config = dict(
    num_attention_heads=4,
    num_key_value_heads=4,
    hidden_act='relu',
    attn_scale=0.177,
    bias='all',
    parallel_block=False,
    init_std_o=0.00783,
    learning_rate=0.00351,
    weight_decay=0.013,
    lr_head=0.0106,
    batch_tokens=16384,
    train_tokens=206600000,
    dataset='wikipedia_en',
)
Each number is 500 + 25 x the weight over the matrix's rms, rounded and kept within 0 to 999. Layers, rows and columns count from 0. Numbers have three digits each.

# k: layer 9 attention key, 128x128, rms 0.143, rows 117-127, columns 0-127
# q: layer 9 attention query, 128x128, rms 0.142, rows 118-127, columns 0-127
# v: layer 9 attention value, 128x128, rms 0.171, rows 96-127, columns 0-127
# o: layer 9 attention output (transposed), 128x128, rms 0.139, rows 96-127, columns 0-127
# up: layer 9 MLP up, 512x128, rms 0.201, rows 0-9, columns 0-127
# down: layer 9 MLP down (transposed), 512x128, rms 0.199, rows 0-9, columns 0-127
k117:491505493489547428513478526518487504503523522532505522526469518507523539509474527497493502490440505523548467488517518537508504496469432520485470492476532500537481512471499509529535533498447493496508537486481522519530490530492485470501458517483469502521508490510530471514497549485511469530518456493510487495515475483490483496458475521466523485504520420453505466509514514503463498531538
q118:557540475505479511491486539511488523554486452467443445489513535544425525533516521464490471507504480484459504532464526485505499525465494523470479477503478542525484507480499461473466524507535495509493496527472505511496558473500478507535514552526498515542525486509485512472478478514507510453497509529539491471496471470519522430475483517484538516530490503444496465470522469522515519526509
k118:541505483519524545489518477489529519440518501504465504465477537545486518464478498489472493498491480482526504456511544526504470486499555484520503490492486465520522501501526496488486501530514540477530501512522482534519510489520487500468501516476502487508458488511520495542498503533508503474470468513502457490481523500452475501508502470457491520519483511501552481482485490453479525541524
q119:518494517494508479483515497547523493509458481469474511511484491516467461515517530491467491485493524494483482481499505464484486544489511491531483512553505475489478508519506531538474475525520484454513536518491502543504527549486540447459490518501521480509509492507473556490433509521487485453483501516454522544499509508520500505488491476489525527485498519512553466512528514504494493476525
k119:530501485494524475579461450530532459513496491495460508473521485489509526489536491477502462494509498467515499511457519509535486511527540498503512542540493466521507507491459533558504549474501473505500517468495487536526510496467447510457500497519505487510462483523481526491483470466506517471516530506468495521460484521494497488508497476475480529482470489509509537506518474493503541512527
q120:471534506481480498502472557526514497491501473524495522491511456496494507501524507491485533473499527506530513527505480487514514484495486500470518513484531530483537530501501508502480516439513468492533532524472495513495463481516460484437481540514485474488532476489478463525499520496502478501483519487476493448514488523509508516460490503500461514496510497519468490522484506452525560504499
k120:515464479513502518531469486533477532529482500507510485497496453514512521501518491513508507508504492496493515460465462507541508507511482466504562457512463537515449522510544473499521507526513476511511493518461476522468473496502458527485468506535519474475510517514510507507494517491484496490519494534509497501493565467471518514524465516500489503521470502520532476533473524499479459487470
q121:509472540469474496494492432478558535518547517471487467497471517485504480505506504473528478513522525485517483480483503477501482528514499483545526500477456492521545514519468511530510495466479536454477487494440556486513520498495542488457511500503547438498506494518470527507514514474520523506480563510515496459528530478505528519465461497485480489522469487531510494488539492516451500487521
k121:504530522539500494551501484489520508494520478513511526483504513501474472516519472483504450495507512549481492471513501505478486503456579500512508484492454463520510523501497469510487504515503460525519458459493508542489497494495492495482503479493500533552465483471505500501471460521495555526522505485451507472482476500512477515469567546505523491500513532485521500491522454492510509477494
q122:454525515514509500528483479500536467488499485516475519534477495498481535511517514497499465516501555438501528474474512500500462524493490494466517503477539507535513532507486495480471532507512487486529477510526463502502488476513472468482469551501487484501422527494464513492507532498511508521511506497496526518454493512475510512528487490492515495531500477535490484510516484506492537523494
k122:498516479480460486539490538504509526521520491487481509483517494496467532505568494523455493449490488488469452465505509473508497482493489507496550487531502488502491476505512508521488541490493537490536459516480539508510485486509523519513526492518502516492470504473489492473468510531509497458514502485468489506514509535470503527545492482501503549531501488467508510480488486544499525517507
q123:503484482518510438483488483494510521540552477504519484491477436476509512504460538475514525477493460527543521522512503492526504513497511478493509536490483533539523477462496476496519473511476532530494534512486462503485508527489486519491493491463537507488496458527492495503548462546511513487473514534514512457497482502490500471446481472465474555503509498516493550531492509509510508470528
k123:472507469508531493493474557474482517509551481480526502520475470515508498470497500511556494539498474468502492502515470500481496486469501503497477460485480522509496499504516506522480501491458532537464491501487481460502496534523482486538484487510548500499531515513493497513529455532487520528525458480480511521514504544520456470498502486513486523495500499515499536484453525537501462525498
q124:508502490504493509501521511513506480502491494473510493489482529464472459518484499506491506565493520533485520513502512435500531473486521496515562460474475479552465547494486501507505540486526489509499487510501494501525514516527512533471481450490517533501502506492496459503474495489499490517537516465460504475488506484515507482481495485494489518511501482506497461506499516508482473509489
k124:501515494485517525501517563519535500504469523519512503469541501522497517503524524497527500465506501472463501480474525519512491503445517503513487479510504532462531515473498458482520533451524531507506504477538495528496462489528473511461477528499494493490474478539537520488487475492513524494540485494441495530452491463519510545491459468518483505537529496514470486472509459486477454482486
q125:491525494546521538469488466507471527509462489487496511533476511449505500567530508510525485481496508485486455503527540483475492493508460522466513489525454532518508532465531520457509523467528524451469461534488507500513533490488473526477489514508517510506514481520459476471481484534506519558532484549486475555532454464473465546468459477526523505502486458471478546520483491479490505510466
k125:494492533494497499518483505514533486521487485503469473555471513520464511540493503474514508506448523477488522515504485527515542484526527497466507488491502520542539479482490505457465466523450493500518492526549425478515520510498487512517524478502494523505513487510498487524478476525496541485507495471536541534505484471511485536518484488485522490520484491497478531487494497475494476480500
q126:516474457499477507510517465492478514499484476550548517494504511526468530481465456518487536502529541501524506522461495503495476499512480511476508468508495515518487486546515515495475498536529520474493536488491472474500522527532467494519475503494531481513531525479488501527514520475522527476476515518449546504489503498483517497522493466492555456442505500476519476505478441457528486531492
k126:437484509497475470494509479500515461492523502513454506503467493492507518478542503521530459495501482490497532462505475540530473514510491508546513526490492530519472487475465513480515488490535489520513546523500542447473473471510505510489505454474487518510499486510469499513533476522510514503483509529524503496502500513497539505536530509508487497541489496494492510487488522537510478508504
q127:470544496515501517500555485505480513492470487517557496497506520481496484500492510522481520523512500480500477525543480479509450498519499529483471490508480494501518486489513523517503516449505484471473524566484433482492470491523534501489526486489500529464491479489512532480448467516509503473480466486520494435497471571484473544497502531510498478525485552489546518489528465484498473539498
k127:527491482506500499528527480490503481505491511508490499525503522500482525462494491478500501494558511485522474493543509523562469504520488489467503516531511561462529452481501503513539467449521544465497462486477497509470467492507511524471550510519488492485498484496518460471544466510560476503522534500546515472514472533489494496465506492516499492465457467458545511472491526506521474494467
v96:477506482479507489509482468543481510503433497548502520484479452494534513504461488501488550540461500496484500476495563539488508549498524489500479453485479495521515497476497502523461502505465493562480485447502474474559503502538522479477526506484556485475470493513515522507487505541469540519523539470530509495520444532448481503501493521426538486480524481543503475532473508521507479550532
o96:450479490479487518544536437526513479508461440483471483504484463455528489488500532499512536569504518496507520505489525493489502499566524466512462469484515499520563487473491505504505487480541533484508525505486440479522461490529506508475490469492560452526433513528508508495526457528461507506580493483514529509460501477466489521519523532490440501513532497523525553526504510501480455513471
v97:498509576498508502472529451479523536517528451530528503497468472481475480449504490549533499474510533465487509499467479457470479487458448477469514541563531532496523506512492509475511512489488499512502492515431487573511487503527513493512520448466496549506534440476504513537550507483541489457502497539493506470483574513530481494531501477505502540506523474492484502495504437484491522492463
o97:469601508504545530511501529511513485505446518547499487468534524515477511579519508478472496444462498548551513455512472522527513505443472509496469486497490527517463478517526494492487492512487454487508526528447497501450534467492488473471473487519473536488466516474485459469491532544513517537511496516492449505481516547510556531502515511480494489484490472438449445552501515487524535530499
v98:497497446524501504519440517497526471458473494533441530500494516533494532440466477504466516528514461518503517510491474459484500506495505521490502503486601570529450490497531546476446497486502517490486488527495500516483523477509478489526522509499496509509492543518579490469503526458507469506481510483487503531467485492479542471457489554454543495473520544501444483504481501518562530509464
o98:509505517520445511501506528505508482453518430549527544446506517460500459477538446531484525446516529467504480533515467475520537482457532514494532476492514530493565525484463501503521553472485499508511501503507505495499452452523526489501468492493542490536541500542514443524506512510540482523530428458466471506571503488489455499471494511528445536502541435541443510450530530488544471511479
v99:472496521436481478511509466497525473530465501536488430493588471509487517520516491500517535510487553482495528508448474491494514522466512487507460502539513497460544492455496492493455479483497529455491502493533569481518526496539452459511529541510500450441488552494507508504537525493531534507481573458529522494502511493555517513483453498458491493476475442519530511501511481479523552476511
o99:477475467466459463514518504514492536396477516503499479514483499516543468565497543551498506511468506523512489467488498422504505593506522485491496451521541510484510496475510475495466524488518562492549505476502493483493486534493513497473488489512466455479555548516503509515491527510507470485529490497524519503538528523490539497452479537508514492496527476508498442468502517516445546480465
v100:489510547531476466515508556484475492532450486466485512485516469500500509494514485482477477485501544543482499491538500513495484503521528528505445511499467466500498481550522476465481489511533518497498492515468544526469531539489520519464564547483519486489524545486527481498462541500486521454527488462495540545522476476462484507522492518474518465476500489523483516489501500504502493488430
o100:460519479494467497449536515491525506475489510528472531513520462501490550489511515580528506541468529471484480548556473498457472484525495500554532509528477532516492507519512542477546482464501449508471511495512503492494508507520518486497495474475497499492471505535471550490505437462484500486556517538439515481543505476454498496457517511494455506477512499489502487473505547466477499514499
v101:510482518527505519561479512501507480469540456511471506538485525513442550541562518500450472465521517524529474489529520502530557477523486490496518469541550489466479463511470495465462482558500462484483511440476503497485526458491540553521538513526502493511502515515503495480498516557511487493528498498502525465521526499506499459506461461444536467490462506514493481448481474460528499463526
o101:477510476513483443450529544486476462453533543553532493512557499528505533488485477548471489455541476441471507512557540483502534504539508506499495496481508519515465519507484475493510484455543468483565516487507482460482529540521442529450508481517543511454486492483484501483516498474514519479502527496541541500479464562483469477495487520513521499525507482517470502490443496484556470490501
v102:518532503508493476532528460483491512511545496513550505485532509458520505549478481496508544540500531521571455521537522449522511470541453495493539499465482489495489514487512460500524528472478418570554507509503476471508513553502442526443510476487518533519471461487478502508457499535494475502438446489478485452507502553496546511564516522493485529497511474505467494510504535439457488474491
o102:480512500501500503544495521526522499542500534432477447492496520496500486466451509501498488589536494474530532504416501482494517516514456505487535506545487499507540488490597503480504491453534450514457523485450529541506520522522466523540455531512498522501483427517513437458471480509509511496480508529524478505490523534480542502529519507499547475494475514492424515486493440475463501498524
v103:475475518478546533461468464534462551509483492525477547507492501495524549588492534524475497507501474489503559453485486496502486502500536499505493510445515513541528450509539464468506530491512492535489497482488501489466500498491493557493499466518529481467503500497500499479543570482511512488528500485526443486442512500470478526507490504540484463489520512449493515466515496500496526501499
o103:513499469485505485482459483560492569512517453498522497523523451471494522542502506518507469452483530543518468509508515460511530473581502498495541466453455490475559487536506484521530519487503530583466541499514503447519481467526470551504497482514480454440474500497468461523521543477489508516483497503454510521491522503503497461476534488479499480501510486499466499496513503499543490530496
v104:508476484508489511491487510530493486469467495495461516515479469496511515529443495504459478486478525515510483487467571536524464496495471471493498517515528484519465462515504516491520506517490497502507574534521474496504523497460531500489534545528472486526493538512447500518515494468534487472480556473523464499529523510468540501495479462539494509471481527498501455500513510515462536526484
o104:565530518510507507464509484474489457476492520500513521475485485483505472463527499518509493520482500513534515469496553514469478515511524515453511540546482448474517513534427472508511509489474509515535521514503516512543504500476447533501476523482546482503503514498462556536539480493501511484499512502481579511524500505490515496438462462527494496473489427498489493502492504519493478479477
v105:494519521479504511511506485442484412498500532523466534500474488509511482497490472543450517513519550472520530455510545508519526513482554518492521510491498482498491553520503459506528528500498470509527514485499478464540516473453472512525455483526530445523508455477507483489537503482447509496454448505498500458518494507519469513491531532529525502505455524528499461562507503473529461489468
o105:453479497525509508532501499563452452559513519484487491557508528494534515511530491481517466509507464510522494492514473498512529508470548492492484486535483479528445524453537481508528557479515512485464530434482506519524521512481467580489514472503524497488477502487516489514495435553491504476429495472487496508495518506493472525494464517462534512509521508470535523457484489486519504523452
v106:506465485492514473460517541529505493505556539469502502496452501512498537509476528476477492481524515465487502527535520506509521519535513493527506512523494454516484480521526460479504523519447484475495515488523494510480522470499486470449482447522503543542535470495476528511469543485541513492507451482495511501543505499536479506498507492503502521521513498501499443500514489472514463476471
o106:497516513467506470503509512453485446508539535499477497504548533489534534531483456498522435529539517525508469508496540539474545512559499461448494459560493495473461508509493447494517504527506512491504468477514537517459504445531441485476537521510471504492487492490471525465506527517489535514495485507494509550479534512522480484550546528486495531527507483455491492466482518431501518459447
v107:456535486503516517503460482504565505473548499495468516527464473474473486474511526494450511507483536497535503484481518503503532501509433503495443489487519456478517491516470482494516492480540504509427535474520457502502487499520532516523434504527500526512492520525483492481506480486494518465538480534502512564505482507508528477457533496459516512493537496529473526510492504521523497537496
o107:495493486508481507506495487426523466449533468496513507556462507489525486481492450512518511525502512486514517549476524533490462513552484542505481522490466515480512524516467509470494532502495502472483518537465533504495517486517514463501463460476503500529487511510474487491522508499469547535514479498502471477494491554481494497472466536510508520477499528480474544528502512520518500531444
v108:507500485470516466532521522484529520531475540492478480533494542494538531468469545496534508491481518495443548516439528503563531466516482551467463476500511500491527514490478489433494482561492478497497504536495467515506463516543497473522454455528497489481470522497552499457472507479535515510500549471482522482448527462492476516511443469493542508485556529541487519483489500461448489511519
o108:524499492542489554506501481487536493424521494602481434456534500493556503508505473511442501473508537493450448466462492533552478484528546471459513529529462493472503519466517503542473500470484512470478500490490507445475423470533514493481484547529502498462497491481559548471511503500499518497552493534502502540478531510490488457504502575473496480476481470522548491530515548525522494526479
v109:529472487476494518479427485475502522511541483501501508520450547484484526491498523452491488481470521529533494487481510482535491493539516506502483528541472464521501491521480483490532516502520507483502531524509534504485531495494532536506459515495499500451519519460534509503526542484483523454475470500531481474521529521524541494498459463485520534478446466499517485505484438535495544547489
o109:486522492512484514445523481476531552512520552494524488498498491509532510494467527529478496509512547547540514465534539441513492539506491476483480485485465452522502505537487465526546492493476487449481481482416529480489526474446538484495473486513549457483503508508467506482539485511507496528469500494516533472569512532474487479488489469479480496472517534507490513448536477517534520501519
v110:532539500452539510482485492486483472534508514484524468522473472518489480472511487553485552511519471501466475490502552453515501513490462501502545504464546527468485457523486480525512561493507498472509539495493446519525510488501531510543474517538469469494525491558445446537493509515518473477533527483511512523520504508458456489470468498530481490514523466471519520494480501480462506537492
o110:490499404507500513497458497461529510463493495474478429473482464484487464503511550482479516474513480506482453495491528517525542511483497492522484462502525467507510507517490483509487475526526497490438526535508548518514529488473461524506506517502502504513470516512467499551557544495484519488548506473475503544532557520515513500521480464481531531519477457491461526531500516531499525551471
v111:463496519481483523495489533491512490460514453473516489506478513516512480530487502533547546502504512544506524457530497505546482493519468519487452495496531526538526497521455484457492503494532511496474510503498475572519478504483495506473449513517489554491514536468460424464465492490508482507481520485529486512514532497568533417484490488516532480533495472524483492497529527466483449528505
o111:472526493506484471483482504465485503488561501508506472492458518497549481507473478503538507443514496460544486487498516500514519449468451499507501557551483517559506453521495462522488520486508530515490491520495495461537526496531516472489484497493457550506464520465475512457547521481560489491494538464457517484532513536529504481537458535506493525487519457529488484500517473544550456497493
v112:524499459487464464505487485494523500554460501488522465527529513546491484547521427531507477540506452526496532508480489483533517477469510506524495480492454467501426469501528524500520461493520496470470483460500457488506566495467516513507523538510457510508521517507513513498487497487431531532504496543530479519497486500520547496486537470507499490517545529494497484517483498489477520493474
o112:523578512485446496480516535509474537496479525441525501528490504512493491506523492528493517504543479513462452550510464479450489540475481530518496502556493496441465469457511520502513527472528519490483509534579511519535528493486467503524508551497481500510487517517501465471523504547486452466538471507497533495468456452536458504474529501464508489482516474496519545493465510487496498501477
v113:450506494492522466516522465470510442522511509492505468486497509471487480478514533429481517480480481552544486523534496521486506540522490534468542502488468511508472491501468467519524514485533506510456506514489533544495534463549551489478504459497489456553495509517503526496501511500585454496423478530514524483504464507469483455515500494491522466518502532553529520486504541504490476502513
o113:472526503510464466497460478510493464563525542480494472476533473467514520487477494478519472508467473461485518502477513496566492537508487512515562514495497546539499547505497510491545506468457463537553472499465515517539493509481511498514515530467481510506505455457478518502518511460486501492473433521547491501479486512452505518496502537532448534539464442491515508534483505538469574489488
v114:570464484531480466524457451520522495517522498490475462500476496475485504529558441525469512473460450500490542530461521523517536502503503474508530489461472504501532506480511538517474493459497507495465462524519478514504519505495552490495511497505524488506486530482540466481501524521489477473456502506515543512479524504504537449520550508492459499535472483525502492526525524490490501483460
o114:505542493468471489489453483484468501522506491496541517497484463545489476502528446517535534520507452496475498522485496511523493509519532479500523464497519550503493470492457572534525485519489495526510484514488467501504541518492496514456440512486469504467501505498528449467497504514512457483486525527533520473541459522495495503518455500472521459499487482556513517494522506514509493524512
v115:478490520501517480490514554485483502476473503526508467517511537501493500535534477493498496506488499536511474496508518522444510510518509498484460480459493472546518505483508489539444473522535549492503486444498503475543529478501483453559555513525499488578521525516469505438573555504514525492500438489529516505486442429500493496512479472511472478447493525530542504520549505441468500542442
o115:500496521458472479502486519513488508497489459494486501471505531487457504573500498555483484557542524482481488509489497474464464472525535551520529448510462503478503484486464459494512518468562494509508518495504517454549507501529529505481495475480499480576499580485484562516515516448454486422510476527541517523537464533494472512508476485501498509469466524475605477502486496508480521501476
v116:498458498508516500496519500503447457476545464448466496523496501487476516500518508505561500486524490442494490507501491457493463516516507500522548483512482472478490496498477536516498558531523486481467488504476542540468498523548536518524521506519484488494534514486470485429500485517487524526454513459494503545510507545454541501483536454482494515532500507472442523550529490459507498502525
o116:515521429493483484491522475452459501469537490493510529471495514489514518460470527486521519503478488508535502584466480532561502556487497476525531510497507514528483502530507425468518486470527470547485530468481528491458546469522496511543493528470475511467546530447501510533514497528492460476461477509529533520495458513494493463517510497487504513472497480482492484499526485495551486473562
v117:555494537497522474491476484491497455548465500520492489516527523479518511496506545463506465507528532518489516497513493493484480516517499456482518529490541507508514489509465510501531469466467515542507481515499473471472536520483487494509482466497475537487459499496471503556498502468549452493534553437487497514496482473560479499506488547562505521483520533494542527509498496499533448494470
o117:519520486491528524547520512509477509526490496505448484479458462511551480519505493467439514482461499518497494495511486527486497485502521516496521496513474490520515554508495512514515498473511517479471520465544488524518491518489503516500482518528451527492519504522465507515454532467485514512548493498502480462510557519498475464456517493507534550555470507498502480520524443460484491472457
v118:529496520562440474500472486490509497491477480529547518512457492475478529530468508487497494515506489542514557523509489456435528507445500502489483519448512501531524524519530518448533505514531506526463493519532496490510474505497543492503477490523483479518505541477507495518507506530461485500522510482520455496514500475479518484489493455510513465427460521488467528515495491457510515570512
o118:531491497464466501457495521539520524524525486471529539483458558477520528485515493475479497464509537536507499523522498462485489494494559496482543516454500512513541492461497534516547499468516460481481528476509515435477489554511512498489454516492504512495497532478493520461558488485451499478502478512483505499573489497513511496472458485509480479473529542470449533552529496454518486490473
v119:496495543532527529496506511516510476528476479517540540500495459547521533475529483506472470522538524490496509472534511508527522505523479468513505548535550507492517509510473506451457482497531490511466481488518489498489515502542483463506487476471476478456511493482467512482480496456526465521481467518506544536448482534520500484485441437500503489481527503497511465511481514501522512521491
o119:475475508505519497466537492512480461457501499512512542497521497497499475519537512480451450501501494488559496501525484525537559560508503520502533502476466467563481492499494504477503523492513470493464529559536451487542447498536493485455505476458445530494513527497516497456481499475505499518527462485456513494479525529535472510505514478512512515524468520509508508454513534492500503507478
v120:475519482491482514475466481492500551546462514502496466492445522529507473496493479435511556479518515460503513452473545438507509419488471506535477568468508532527451483463472484503465489466490488495505552532561500499483492489525527535518458553450471518504512503537511515526490489506546530544478502506488450488505470464486526518517515541447507535526538515479497525458503543523519517523455
o120:492516514509538509474512508512504548474467467469465529450490542495505432486526521508502504459515549490501461517507483489541480518537462507476465487529560472476491538537505515498536508502423517502448456542491578471498473451527507561569510447529490517491521515551482442479501494513518547489504475511554501570494488479461488489517467484477477487498514491500504514463535454583445504470486
v121:504506497530516487460532485499479468469537474501587462465526468478511498544505517495535516527489483530499532505504496526519540481512490485525463500488474541510399468527493454543519491486497412483529474491479516484538499493495492459560544518516486551526505480481487495489516508521502502461493507494497451499510491492508509472541520546523506522539488490506504508490502483478503482471468
o121:489519510506497479521529514490476543546489466463487474455507508471483516523490503491541502536512493500482501533476531445479520458496451497490483494524502520517515524449497534474489459480485492499492496499499533499501584499476515506512510531479526519548481478503531500447489487471554492482477577528505542495465494514515535510483460512482488552522508490459499482527524488450501492463512
v122:480486478535470485479514537500524484488506516469514517502503542438476510517494509501468523534554505522495496511521517503450492482516504506442518499528495503484514510480517481517525556536493503471515519509527489506535454489486506475534530510495519507496467466529500497546517493500511483479496470488447534503515489528477501505485558501464518447504506449472504481490481495447460496533491
o122:509482485515530523479447512515553505522493510459482451525481489455444584506494497486480516523527480510528491540456521496467494497480553541506501476525512536527524474465529461532523488517497503522513474474479532546496464511486501479494527511476520477492513493499497487458557484507469522507559506476503501508468490520475483510504441504503517515512489489488479449488523529449496524491519
v123:477481533521540501441463458528533517503525526470543478468503530456538496492521549473497472475549503505559481526442527496561418450506494493520525461444504523453496457536531522518493484511487536507482518511470483504490505517456499527499462513497471503483495484555513510513468523516485475530496465522519494510496539500488514493532505526487516503465500479511459473499531554504504520504519
o123:510502492473528471479489523516484545495542516521506491440483470493534530473444498456432526458558473462500496513474492551503485530567466502482498522536513538446492469488513536523478480570455466508461522535464537478509457518497469536534508494511509515552503466517495496561518473491515484516467500484525523463495522534460511472489498486527490497490520511481504502486539524474492528496479
v124:456541483504472490498513499506462530521498474517559505550470507517491417512458549501503471486511503529467517464494482484542538524455464491516494489499509511513497537532520540452516498528461530479537493501491488420491569450483509521486487473474514495526524573562551468530442520529460487535458469497511500491526462470484514475479494489511488512507539462518490500516511514527469514459532
o124:473501482476519540498468527477477512486491498508559533527438524510477514516458525513559516446445474485488520467528520494520525472461496478501516541485483492443468537516528511490484458481543538543478459488532499507560471513520503521510503492544492541527515459505541523462443472537481459540520478487487548542524471473500486498504525466470473519481511505513493545521461526515453487478468
v125:568504502513509429464482528532517508506488489496476519517491489498492519506491522501500515522480471485493482535472492512486473525483519517507487514494486543500470497412506512491535485464535526499504466444441494544480485500552519485551501531484552498475484477539481492498466462511499482498510484489466521499531517495550483499534463477508470473527532544492503504538462509481520511505531
o125:470539503523496493538493442530468494520505476530518468514516495505504490459504499507472527458514519471475474530465505478502489528478505537478521448494536496578515463505459513506488501437533472498453511472540500503513520461522472442505516484522452514518525574481516532504489515457518536517524492508479497521518470449486538506521534537513498434535516535505537455509494485437508533494479
v126:486508470509478479496534497481465465484495525470527481484515491480468489533497499533512514494518491545487445532538484481493541529495510512486508472467511482482502458485528514494449490510599436522515504483530513491459558553518450446485535502533486604495514500477496462520539492512483454503520520485483509484484517500517482444529537464475546487471509523522501473493535484500479531525511
o126:505494480485420475484483543482483531510468530449502480506509501521451487511533476478462504503532452496506530574485492437448537492422512503465551505521507553492472431512503508461505506520495495477529520500552497472498548528502489500483472555507555511545479515495464507481479476527507538452528504511482502449487479538505517481527533538523525520484493501512499506505527473546493478503490
v127:504523468507459533512521447532513523478500505477555475509500476478510503493488451526519491471522517566489483498523549490507481504504491454488481488518469492523510539529503516547516538463522470425459481530508515505471498511493480503520529524522518494471457535511512515525529460493519543546502505482474467492479520517506460518495465505495502548519513487502490487507497531432509426461513
o127:525554447483514485431561508530493510526441471482527410551514556514548489529517517485535518508507511477462498496480484479527461499513544494436496590515483561471465488491501465460485500462490529505438523507457515480488511536490488528494521529479463515506539509505517486472509506486498494546490467501481496512517498494491521528492478450506557508544483509495477494504522512480491485447518
up0:450476532551485481489456519480510464513488505518491491522500505529471496470431498516524472555500486504528498535520491533483507518477504492479472515514520526497546499492520482488520507500517475489498476527480509501485519471448483488470507478477537509469539494539444517507514514491475514494484493470513495531504460497545505439512540492518501536499519518514559561505473537472522514503477
down0:542560502503512481460521470474487528463511497483508508527479535496514488506484503523514488474470506482489480515482546508540454471470443449496529504509510482540482507497486519521501488513483508499482492527495509498503509512482561504511512524504476511482460501510514500539493537522524467498500510487465494481463533481495480498489469481479509542518523489487491492505471521519508501487518
up1:489498549474500482502489511491488508511481490488513515504533527455477515456483477520449505516508484540511549544485514516531473485521450514503503496511480493532482544521487500460546469492504468504531493475485460461529476532538508490535512554453507497455535490440541551464476502510529507479505486511454486532513498482525526519502493477551473475462507474501509488512506484536503493449513
down1:485509489497489531530485471491487481500497505491500525532475487524486477475524533474505484497500478514467503535496518494521498466534482487483518525496437471548442429537510454444499485536477476517509460508506457547497516510514549467514525531502520580459492525480516519490490481516511512469510497517547495479486497474484543483513517507543452482495509529503470491502545502507469474524552
up2:537478523506510501545547465507515527465486455508516515457527501481473467498493492468493478536475462473482533499464510500487498533534501530490511505498497496519548501532468512532499512517483505491473477511497505535569490568501480458505465500477502524531495483498497487473463520488506515483501488490489494491455518514516520532556536462523529509476490486471479522505483482444464483559490
down2:451509497493493541491512500459538488523484458503525504584473494461528492524498517552476503469507539500456450497507544514486498459507500510529535532497502524505538516472514463500475483491518495503505453491478498528467481532531534512457557523516533523479477522493514479481481483469509471510530505523501484509548486445476479489498468553519521514461488545507503499489487493468503471494453
up3:467491490502522517509484523455513472449485486555506483482493473528535484477477474497475474536483497488530486498503478504501532463465507524458508487510460494490477540463456517557505469523458504516521518490519488492509503501475523497526538514530492501534510502507521468510493507479490483495524462500496516528534515520526517526485530485514499498490486524529522484479485527503460503480498
down3:482507514501476477500509496508467566526488467507489502519464530501500515514519547477442495489502473488525505529522523529475512478485472494453463483509519489537450538459531498487528505514495484485488512468489486500497460526547502514520522539495488488483497478549456467493498462528504460476507490517550505481538495515489512564455521479499508509534555500482516516496478510491493514494487
up4:465493533502464458506536497528491527499476469491513496469468495493489533472470520498478456467470540496468484487475477543535539499491509495506536523524468516447488503495534510514533500518508514497484521519488438502505503505533516527461486513523519538468519517516444511491495514512463499487496507528494510509537516497453520506531499513507517509529464516490497473488508534491488507529478
down4:476513497493542464487452496515469461479476482490539516487515499503534498506501533475515512497510492490514523481515499519456460547526526519509505487507470475525532516501491521490513466537492504509475501491499473510525483493484500463510494520504461491504537584488473517532506516512503474485509519522463489506456494486490454493502532480493521539509510520464481518531504543462510484483486
up5:488514481514506486505518518517515500505467484484535508516537470502495501489480511484438526515497471480492476543538482528521517496478497549493494507499550471513490490567502507491532473482520495492483482477469466510495484523526501506502505495499501504525474508455506479481496493463487506514472537507499480483521477499539490499529486526483513558467492471515496509478516492492476506457538
down5:514514479489479507492519471529511510496508497494500518481473477497505506512513496491492498533503510489490505486506488504517460482527488487510541513486489508491514533484518502483487506528494522514494482516483488505507501502475516517472500505486519524480502514529494523538492512477520522476505496503499478485492492466484498490460523488507507495491506484470486465523501506520518512490493
up6:473521451517547505462495461478536483475480497542507479530453491542512505505496511494537472525474460431542486512511497500435479530551443493479499525563547517456516487527496505507480457481529492505471503521518496467516511479428511538465490487484510520475493477493480460492529513472568512561527495487461519496488520477487486525534496470512506465540487500509521504503548481513514498512483
down6:557472524492508447452493481542493472446493466513495496564518471523524479489524466559521492513495515482498517481499490474486495479602488449484483501548531536492516464504554509506483507454563559460551500465546482498493476488492503476509483439542450449500514529490546505455483508503490545539546512476444516529515484540540511489533484497473474512472468522497498524483489483491508446519505
up7:480500503483517495544530484488497495526512487525508480491473500448529469536492532486502506525535498503505467538499542501511502508478496490479491490507475502470510504478488467527476555484548508501542501467487509469500466485489501494488527513500520512487524470494458560463511537505495538480495483478464505507514529512494528501541514508500503531501502497501523500458479462461525526484472
down7:525492523497490496522472453499486528504456509478500498506479462578476488525490484455502535459494545467472509475513519541473498550550494494479493507469514530534513496556505466493484487499507468486510501529519505534473546507534495500492515532503470491501457493508514474523476504479473519493468479518519502504469505486486513509484554469474539479506501547477499510533496534511505467496486
up8:494512482501473517504483465528524492508466533518511438491476483501471494521481500501540433512500469536476490498491506534487562500502460513487509536474440496500503493466495481519545467458562480482498479521507520502508473517493517487517489494494510487528501505492484492504460506475487474527529479544472524510501480564518549486540472502530514529535547456502479474474467531490538481500537
down8:469502509506524490517476466534509496488505516509465530457484455513537485518463493543487455463529447468530514526478489530515488545527460506508518532535493475521518429501499460473552503493502494501554509484490509532501486540485496482501467487530534521473513470488524511549490518468495507490521471464506469501499477484487481489497495458572477510442482475499510532560542466523510488513525
up9:458473494456525474501460453514470530478498501497532498556478539481526492504440526463496516498529532485516555544512493501517458480506480521471489509514582524504509512508470520475516450504536508500499484519475471489476506528545494453520543437518529514533492451466492470516514476516454496527515525510497474489525516510463514494481478495451502524526538512532485498506504527502467484482501
down9:512551458493504483530496464442498508531497535499526457529506499510477506495484479487518542512445515500481487475530490502488527534457484481496523473472529541494498468540558524487519452494511532506525504518531493518498468491480529465539474565478419472516530519546498519523500517512492489480475518495477490511472503484465513469502539503512451474542460507500513461487491522463562524513498